python train.py --n_layer=8 --d_model=768 --n_head=6 --n_kv_head=6 --head_dim=128 --d_mlp=1536 --vocab_size=8192 --activation="swiglu" --norm="rmsnorm" --norm_place="out" --norm_eps=1e-05 --positions="rope" --rope_base=10000.0 --rope_fraction=1.0 --qk_norm=true --attn_scale=0.0884 --bias="none" --tie_embeddings=false --parallel_block=false --init="uniform" --init_std_qkv=0.0303 --init_std_o=0.00759 --init_std_up=0.0303 --init_std_down=0.00537 --optimizer="adam_variant" --lr=0.000684 --beta1=0.9 --beta2=0.99 --weight_decay=0.11 --lr_head=0.00462 --warmup_steps=376 --schedule="wsd" --decay_fraction=0.81 --decay_shape="linear" --final_lr_fraction=0.0 --batch_tokens=65536 --seq_len=512 --doc_mask=true --train_tokens=620000000 --steps=9461 --dataset="wikipedia_en"
Each number is 128 + 32 x the weight over the matrix's rms, rounded and kept within 0 to 255. Layers, rows and columns count from 0. Numbers have three digits each.

# o: layer 3 attention output (transposed), 768x768, rms 0.0368, rows 9-21, columns 256-511
# v: layer 3 attention value, 768x768, rms 0.0434, rows 10-21, columns 256-511
o9:142159158157154106183112138154094099159160127151142143117186149101083141222111143201155094085158080144120120143091103151104136091080114093172139140124136138125121139083130176105123116110106125170108182160123069149144147072118109101141113114059154138143126084163141120166109092107131120107121126116132130117106153139147133085096113127111079114130157064117130122133091139149128143111147106092115091094100130121143140123137123104146116167110132118090135124151146075140105134113127119117158125128129124117120152148104109124117126143127141125128129111112121177121053166116134140157150101135166123150113148125128068046093148142152105036090106146154133138131100138156152128135130136139113095106087124176118123153121141158095137100105154124128094173131149150123087135122143120
v10:184142141145117090174113136114142158066137222109224079125090114129089111080136143132195101127200147131109093088122137149176131113130115070123113104094095139151107149172110073088125126111110100143097154159160160123120130149110186128136120129132116159178098122118149082093156138167132137160152118125112156124090132162106133132102127108101118177061150100097233102198092112119131160098104112205159143088093118157170127118116136200129144127155192183178186119128189139136083105157123125158134155138193121142111117132137121124171175166162115123110159130126159090161081120116119104169122104193149092120109137116111065136099136180071163105134135134142119146145149121139150130110144110072111135159161087165147085206144111087175143122102150131098137135122068070216077160088111096
o10:131147120076109133127159135089157141098108158130150088135103175125112115110118122077106120097123161138147139085157129165162149077148126144074122109140106121160162128118111112138086165116194151067118110125105159157188090109116145131112144121102094082098155127108118140087117132169152132166140139153139159085156079084103139120145117118138180136136136153108136123146150082140102106117126094146071198128131119083145143098161103105123206132177159132125146158144087162074109121153142090136067174111137119138131145088110085174099108106100191173103132153141137143138127096173154175092197092116079123164129118116111150151124134138106117221123123083158114112111185144131175129146155131128179171160125188104143086113140097123100161136163083149155131149077117112121195170132139123
v11:158185124168141070089168117124103168146102087130124088116115148131134115154125186115175109099122123109121145060123104073120167178177095226111173093124153158123165034082102169171095127108180070195138099132084168130056102117160131163154160177127135099071171125166092116109112200134175084193166147149126089163141145109122125064151164121127133111126161141097149121082159144176086152066113088125119138213137088089170160129164174186140119053101131181161117065132182130130199130131128141056098182102140105114086146103125157170112071111116138077155164214109165173122095103101169140102132079066131074123103130139091145165077059107130112078108122133111125098106105190161166107110113073092161217177162140123121100194074130085086127164180135142105092106133093143125192089073188193
o11:161157141194118182163120111140098123168181082150186140134189130107118101092176100194145118084094038114104118135081141055106128100151129113141097135123195126125101117145087184097163190125141110109060158185162090113118126104100097129100121081161103123116154120113082060134109149168151127125098131073091128162130108211130154156127140168136160077131117126166122079126102123153146152153191151153092092140083173120116184172166132120132126165062126104135114126133124062109090169097102153159156085148108101122122157133096144142099156127121128126140130114126094137138099095100083171124123155098135153104133087138118101108144135117110116000127123092196175132065089136071142085163147149127074106175153122145084117123117143127193094116158049133029146127182168103095103130144102083
v12:138145085118147100041192139140101158110141123142152136141137118164162083132170161127139153151113152208128123083112138156095140151092127174169111140087155118125136141138082117135103117139076214118083157097128144136083142121111085157102151145092108134109106149153130112102092107192118165189117144121145129074137137187149134104123088146120076128100124149124139145102066138140127145119156132104072083189097167091088169093129137037142147112152096075105129162157170146115103138177091128149140184109131161135134157136155140126170080046107098075123061086151132155108089135130056107066117106136157098114090115120164132148162147062095118122132133150090108081099159204124076108054164188139120208128133162147130106139149138159153090106123099126132158089149161151140146177168117155
o12:130119169124106117166151128147124120168119143131128144147141146133122127255119109139101109095113093160121134135110116111147122140124162138139105102123106124094149155081127139152149116116080086160129133124111144108124140138156126146116106141096097146101121118110131157111158156145153149113150138107145125130143158140132146157108133113098119152119144109100110136180114136188157125109160132097135128125136116122162133133125098107107153131121093106109117113095134139110132143104152148103145111160145129120121108131091102117111101152145126139091113153090162147139138145151117122154083105113147172103118117123056066118162140136149107043123120124133106107086126105151110134191112119127098117099101113131124134127129130118106132087140149123255097154134097164131126125144151121
v13:108161106182096123169114095132149116128110099121097087138132110146127113126115129103086151121116143149083145175209118180101119157131095169155167106179147086135208130086159068191098140128113150168139095148143105125175085131113142157129141120057189130138164156144119233064133117120123153165138160138108095094099095089113135174107142201121172091109157137067108141107142141063162090151120158090187153174172114176136147101122068130134096171137112144089104178115098149058196132103136139137138178146127112097130154106120093128084129180155123093140192144137139141154089126109147155116149086135075125178129166133068103120096125130090143184153162120089146133126158119153136154134165107156119089104132131119121147139116094131105145091147108098068122075092154131048107112118143113
o13:108168099168124105153123153138090039171137112126104130103121115129127136009098158130152181164122091118085121096121137079149125090114093115120088173127188114125138108152107188109093094101123129142147131134172031090062110099135170109148116131159177085129120080132091103108080106132151171159137114172136113142108136157167180138134142142101107062154150117184104074084116180158100086086124110174163138124135179149101148137114135144139124094094141143160171205119189043130088159123118153120092124123120105151130113118212179113149142101172122106150115144150135081090089106129150121171167158128152137121125160146211150141114104165115137034129119129140170155153116143104120120095133150122125151109146112122108136132151129142178110197061125154031134124128148166169097181134116104
v14:151133135094099079090136183131127111208096148164101197121081137123099147152115042097192162134108144108157130152118136068149170072132146133071129141059095110077128106148113132110144133162116049142109099097190116118136113163070126141154129146107111142106135080091151178098185142172114136068070087102130163107167103169174141156136132125151093177155153129100177136115180164110079109097162080118175125129054174108175144154106086122117165159149123118138132133127083155147055150138161126129091102121136139129107141118119104186140185072134149148085114155126127190087141107104168095102158084153161109117145132084130156160160149158211133125095135120155101072155093097102184108133134142091166117157108096090078150114112130120109045112156123150103106182120169078155159100119158137
o14:116127142086103108117095068152082098152112116124105125102149129148146101255135056119093072114123122156090091129115099102143094142119145109126162088157150122087125093102151123154188121126094163179131103108140158103130111140136133172126112099119126149143119121105126145159133117092102119054153193114119136149111157138155098129120140155108163087130153118125129141173096128139139148095145138158151072113118173102136114146065172150127107096103110122172138089155106151139139128131187099154137114124159148130129115118153166146110107122129146153136155122149166157156142162122152165195139114171127106110135117123122118061135113067137129048124096061104121112153159083101148122107108080203118080102091112165172115153114136173112177124091153091235148162140188157100104092152119220
v15:086140161088145096138142189149124118138179152138167150123130085121146121099096129150057132109145142078172135133158194109101106071168073078215073156161092162125105176114152141094158125121148179128075222092111033109139100151160170106135119163154117126133134184127128161233126107080192132074118140082074092097104147147114143092053096141130106129094075122193103167082093187119128086161131178180080184055210113127090155175140176104167077126128124116155125127122152120200096080109065075147196161141145171126104095161108147127104111176087151097151135078133099083182140171129059165154180205127092132138128154124123109102193132099166116089155089158079102150122121137135107143143134191088109049158158147167134038084140158127095158127061182107134142095143114146056054131172132069
o15:147092137113184109104199107154123168123147145109093063153102120119142243010138168103155113167166102134102139116165098164171131118091136075171169093151141140127142182097131083107142121104133118162212082093074106119128188141115102088139163167156087175221125189165179179146093163121082156141110091116099118124113170130046147131124116128107126213169146064084133194153179121102156131094069074114125112155147087159161113125109112169107203156122147118139130144082121172167135131143131150058100164108171095140118111110091186106147179136069152122106098148104079136091159108101130081126140093160075117113141157126122237157103150151141060255162170193060134133121151108111137142099084143150188147096128175129140122171120109150141080133179150152071159141146134116107093075121113091
v16:189115145146086090133100099115137081096126214149129147089165135037183110154183172113175109139146130140127160127211082124096163076154117106097040120136087161141123158113150181083142090148135166075085142131151114096092202131111094088167127140074135126113126072097168105136128081145097139121161114138158114084128138220135127128089117089167053149128135163218119119087142136100159132111106043095155107107062140167067043095194076148166115096125186119154121106121156108155097061162112140097163103123154123174126135155072196127164072163139089112137118188163106127104094104135128126163132115118152126163147157144099156128168105146102113086086138140171129131135093213104172182112121121082152106200107171148132138167135114172113130156082183103132158148153124150168060141139115096
o16:142146118094165142105121081132170194071158119087113085198088082099107131151195196071149099093173077168141162092118119117172134123166127120150143125140124142085133141094083116140154083102187134109115091022081076162106142093115176121159181216101079152043103137119091166124181157112137125116125107151128149110133123120125160108111148105134114136165122168090157168145150093149136058097136059097110142123142063094165176170165154106071183123061135103084159151155127255148144092058140073052115098172077099128083056143081174096133087167068133102108093115116079138163195147153176102084099156165116248136069093116140148091159169188127095195116088078172127142093145169104106082127103145169121170131105151130086161105146107108177116046179105057165115151130150155168165092188151086
v17:166146161109189146130097089172146163122120144117133114128132152083110139145110103126100154143128060110087126138161168163143162130157106152142149104148201169101075123127129159115118148105128101131205170103109132129112138092110122147100145111114098155109112136150138074137120146101115158131145165067169161067165047155097114122140111150141153119124121100190171174089104113123138176153071162111143068172168112151129130147064122173111158094100115098103108135148139124174109060125124054071085123153107171159115128205163175179144156106139139127082127113170133093165118158109074159024086144064139136070079132132097140136113191149117101179135126076112180094088163139116071127150155142098128170114118077109139091099153149164103133109103171184148134168104082112118235109136090088
o17:169084161080125149075146091167088153180158137157139133134138076157122163158126078093139165071100172104130089160148115127139156193159174106094089095179130158076137233112132105147173145164121091102104098147129182079138182099143119135087137130149092205108105122120148115144219134180092142063090157132157085123164108149152157094128104121120130200108096149069128171132151110136184152136057164110175144098088143133144141114152130128098126101093123174139070088114097171120179163100093158147180129219104162048177111124131129095136107191099141099084126150080164177122216165115179107133086117157102131132157142095094135229142123166151149192168179139142082130157089121073145128089153112141115147152162096103124141160133081044095178083096106122193159103140112180110165104144141131
v18:172145156170129156181100146114143139119099170154200143144079143133118140122109139136089121071174132136135113126072119163174126157139159118127147111173112081133074186126114121132138139102081147073130160086153155171161164143186150153087134092114135169153100094179174109115100109129111103123093114124077151139120098133069101173135137141100129140116109166120138160131102083078113144113090161199153100143146104110098154115131113118141120158141183174162158086128170099145095097150133137146098098130161106146180126174130108079142202167149114128136082075149095120088154074157112165175140148213148176054098080172158111072126200133163183128130081126097161183105167200134114122110122147108117177131107106114167128091124146172200159134133105153200168132159085133189171164109107084
o18:128128119120110089099206151108161147057135150132146088126116120158129110097097120113090116147124208132163120118155113169107144121180128154068128093131125074160150171127131053114060144139142124135115092090087156151152107124156145165125161121123136107077109120130120134119138139148108142183114174067190078103159103022121114102133082102175181117145140121093131164115129117123099111196085135088124146104150075108119130091178107093104149137208126103122156142084119131142115112127134112090161180107123146121134093127162094184093121146121133128070140155106153144102169126164089189070163087121141093186140177124093148205101093129115169255146159158104075118128130134154204152128170103062161115153122118112116118140148124093063146125124075140141108142098119132100189155113135127
v19:107112162143092145146152122161128128123125036150073135132110151126138113091132103110116165142155143163192125136092133115095155118122163159116154148124157209141157145143108104147133118131102098100132178122158105119125123143130115105123176131080110108095091181146201140146204146109150122127114166126146112127097044113131106098163118164125145052161093147170124173132186154106084161093116207079132105093159068127055158151137121075105125176139095142105072110179157095143180167133120120140080086143063149203082169120140210122070145067087134141141152127101114091126174088159080159124125119142135144098126115120153162124092152106188116132119066118146148115152144088112145109092100160143146153156116180128107105143185127158086109169133137100143074064126189102087146124171104139
o19:095129128135212159154117107151104142124225125155087101140199100121115148059123096223166148138172086109093147153170180110106133126129146116166130159138141122126095125106134107172121182128109125150121127204109120121100172087108125186105116181060153135181145131113130080194120088085150168061093146137121117141118137175082111106078112179086084106059156106136125170148096189142123129148103161143127042162139122157149086152111129091145097120148134107140111068137123133131146166112088140123193144132143140129114119191105074119117130173119079142168108119109097089146138148130082137106124141137152067115168133142113106084090130100138121083159146153119128141129102147151099162112137157118119080109162118164112115149122183115082111106122142096050149150136115146134069123128175181
v20:170178158129103114111108119134127102144124202128138121109110170151118102168102125115216171138159129132117159146091107096159177150066140067131140095123113142113096147167131199144113086117061172142140086116109105148119179105126103149171125178199090159157078120065127123070114125177086209123133130129181136057144113173138109085165114218167077169155145098116136098181131108089113145139126141109122090139079115098140151116136159127182080165191139176171214112104120125089037149162149083140112147096255178047124152098180190119137207117160134163107086066139175150068119166121186111168164114173163128165125136057151122129119079167122100125150085105095129133120107143146071118115115156105102112182087117095097173139144123099155141112128111147128171145125195117207140145135145169
o20:125119122119098104139183142137114123112093142129167120145118145145147104255110135148123063097108150136156153152129135155131113153132122164127127126107099129099133097120142074159155112131118106118128103128156180111137105152129105162097108135101129151104098153131151145127181126113168125088166168141159131100154137072160113148087123140148137145162133157095162114151194121122142141119143145105116135124109081110131132108137129147126167126122101048110128119138154199115122116106166117108147111139121130120142097117114114123124096147122146132125124146141163145157119143140102130139129124118137106121102097106076095085138118089118131163162122091164094098139149135131140138149122142106118144135099128147152128098141138153118176121140153095255107130107098142080156115112160148
v21:123187096108125122142146095074149146078168171078179113132109143141110134128148176097122161145102106200172135116117141180180134081167133132099150129146094155133122136122147120145130118089153158132097170120113111200099159094135106153142114091173153137145119139131042109103121068091178125186165135153129121149125086140150136106110171083152182121108121098140096155123149145123146183098060122065095155134112060133124107118154160075082105076140114131132139166092203127143170180105126071088116105118120145168148099163172149059153113046134187123107091118079126105083151157172133101093114105108192174120118075150115148059124128167110133166175073159139071089139149153127119193087064134125123156112082134095121120175162102142179123059088126113134132119169121135103120130139134191
o21:140143140125113154200162150111132171163137128145131146157165134165144106207063169136132149123126158116149141164140109085146156159119206126099127117110074150127123152096142187096103158081114029185117184154102141117141105130127108096128123147135116112085115147146139192173161140145171164114163049084109122162177149109164168110161148124090145179122076136178106101094151170168136112165184122061175153131130142179174109140169106149148124135133163169137125153100070086082138139155165073112157134145151111098098098153091127080126137182072148128140075178027132116126050131140107142127120118046165082085159176135066084171129197107136134009100163150102157093126146115151131151142133104082100114200138130093110158184172117130106142141132119146188092106126099096067145141082140065